python train.py --norm_eps=1e-05 --lr_mult_o=1.27 --train_tokens=145400000
Each number is 500 + 25 x the weight over its row's rms, rounded and kept within 0 to 999. Layers, rows and columns count from 0. Numbers have three digits each. The size before them is the row's rms in percent of the matrix's.

# q: layer 9 attention query, 256x256, rms 0.105, rows 9-15,72-78, columns 128-255
# k: layer 9 attention key, 128x256, rms 0.103, rows 8-14, columns 128-255
q72 062:488493465537469528513481479495469506481516528507546522479499501513468520524523520467457509490504496498457556532504476502474514484507526523493466499558467513510487483445563492540462511482532505457496490527497463499490483538541495494530535467482502494477439468489518481477464469470507473476533499518482478527532487496544514513480457496470486496528551416539494549478499524513511523508533
k8 075:475501499467537538456530511472521549475490497513496469532498459518513537478472524484514461524476497510517526519493495500515520507525530475475543478501502504478531509497469500459475542492462530498514512501505503498482481543459514491502522492474554506486527499465482512461533505535524466534472543492493458520484475506468461471475514518504491477472501552520446569496492516540507502485493
q9 114:515490486506518487451490489445524526549518439483513468515495514474472469533464518537529488493501512481528523495526502495527481475491517511499508472486519555478508542497512522493463519524533530491509541472476549457520510508509535495490481503556550499503500516482489486502499537490505507483482524496465524540498509487513515485505553485488526486487528504465497529517475472493458463490476
q73 061:525443504514512518528521502492517500468452562487532468532512525463512505511487503520486540484476519504504493479480507554514506520503493507482530477469503502513493478554485517457517484459499499567477474516503564473471507561470536501507505540523538495528500458477503486503490543473494530499499512450511526521484490533492472504511522451503492487484509507464482495535494475493491522510467
k9 082:525487521485473473476481532495493487519514522489504492492491511495499485527522527515506503542505571464486500490540537487475490476459516473499543469503507469476521513490541510510481484467485507454505536504486523511489536525480497502515468524463506543523574483496488481498496536512466504500492480527518494483499533496464542475517518482443508524539512521495498527465495515461494504501522
q10 102:493493514489529514498486462535534519540489503446520532548464505486549450480494482496523513550495501462507508522503475509508485521491528516528525535525508484479460526515514527483491517498450542533486501473481508548477552523459499501503511510511456501494494510485468532481505489552505480501502507514525502457513484467499475507465501505522527473520498478539534493531505524470463536490499
q74 077:484472521536516499502533535488497520544544460503529515537482476542505491520506506461526495527516531523529498550523509497480543500542492461484505498478489504506510482454495453517474527529487499437524464467463471500494542482516481487486487515465469518502503535512487520513503511474514487487522511522461508447521493518470490484559467462482488532550485504479497502516505510506516488490523
k10 087:496515523492554532533470524533493524488480552499437555476533496479484455463498509505468515500483516511467469477499453500490490514503478515496517493451490482472493466538479496512537464498531456498475481505541489515532497536475467527501502490471471500508487498467497498496502475507518513520538549476461555530480548511497515534518500486505512508507499506466509487498530511501506540453476
q11 107:495507510489510498486487526466491498528520492448504483505463491512521483507504531507501527478509492520506506532516504468453527541540463531512488556465487468481462479491503470483560493481482505488489491521485474490481482484513534491479473520490560515535485480512488470521483474522511465494559457486496475465460481517488512493423462544490478556572508526519505521476482511498512491510569
q75 065:489440492519508516522511522510492488497520471528525485478477458502535511521478510510498505504473530483478495507503507494527558486524513488517486504442503538531524469510501515491472448498481491531505476518505509520484533548447488506449456483501459542493524545482473484532493514476494506503509508485493480454540478497445477526555509459476456499517482499495511493509462505489520511484485
k11 079:527487506528504516484516510511453514464491504525468443516516517404476459495499485486510472509502531540547526471463523493511469501531497477463501522510536520503502485457493522503497500511488520511474532476526530484507521497481505514522483512503455532528507474505482490530497522475509490564498513490540497491438536520487515488537475481516459510499487443461529447511507535486491489511533
q12 105:549499472458509525533475487498476473483519477486493516498507513480546504486519516514505512515526478487520496474513489497528489492528501512521483520506521479475505510490481466499538501521489499514483467494479454466533518491494485514518491496459469519539529498517507506507464517490520481498534503496513495462456467509499423528529488456504532586514467473522481463510492483494477471469488
q76 069:482494518456482497522528496491499463505495472491515526514487543505483495489527468524506496522517519494494484448466500509478493506489532472487535484492481495521460501509521538509523524511477503491515510461492526510494499533526509476456497502522517529507470507488519527507502521543539466520509482474534560523476514452511502453453479481509504490482552525481482463557507503537433491511514
k12 088:497480496522483503548512509490512466548511497520581584521505496497526508506478453494495496484480484499476483549506500480514520530534505547483462492507495504489523501445491439480528503560505514508489541537509510488465472489465520454504503497528476485483485470526470525471510468520519485480477476522519510473509459523476505479502503478500502507478501517499527495477480484455499539488509
q13 104:483499495488558493500518481485502450532479487512489492498527527514484555502495523505458480522510482516494498529487515506508502512514500502535501525455509488497498500526487474477503507512490497461477449493517502512486531508467471519528477531462484552507521516545516513542525490504474479489499557534450516496521539543518510500534427461497497458488484471507532464445531490499494514492506
q77 076:477446486509543499455500499509494525503526507554500501503487476504509481517519500537499476504460518502504525456508470518495537481542463484519507498463505539516517525465516472482487514506484430533498484472504518564481536524458496547481469499470478542488515547467489500518486529489501489534492564513482483505511487481482474549526493469501513492483500480482509521494418524536524501439497
k13 084:497534486525483537502543530525519495501503525476478460493446472420493497485486530481525441527519491521497494495482480507515522523499499527509517528453488525503523437507525487495467498493527495509445534497501453515509529547487519509527529498510554514488551484523531522505538509486535485523530492490469469515488537511486472511475475522527527484510481501523452491515505457495507492498484
q14 117:528494495526508455539544498481463536521489457484495538526554476487466478491515504475500451509481496526519487568464488502516510481507564441495503492468512503511508481565509506515503518512497478483525492474507474514500503509512507492544509515519501489528532464512535489511515493486521462499524533478539521501527495478492513517496507491467532501454490500503477485457445475478484549469516
q78 085:517516507531503478512547495517451511495469524534477488492498467544510516494484486484517507485516451488430471469495485522508459509509511522491519492466528520521513524551505484536530511455485521526516512506502521510495491518466506518509538510497479496507542474509533534486519513461482516522468462508470458489495450501537531497491530514530517539466496485457522476464493500528491490522494
k14 103:495526577472486461429481510464522513530501479498529471465525489460433507510525498520496471485521475492502506448504491479488486502487530486487525491497434484498516531500474504495470499464524504495485549523527537500447547493504531500484516542486499509528500496530525470497524484463462515479474538486485452525499471510487520522472545558518520499504495507477465548489487479499505505482498
q15 114:511522511497510523549531483500472513474477452522470503494476496495481527492495483508481479508562514516480468510487518510494476520515464505486486570549460499483512504485485479488486476527521509494512513511537483493502477520493518506488491485469511479496478490488501465464510512516499481456514490501466498432452493490491476487526467508521495483503480523516496489488444500478500518503512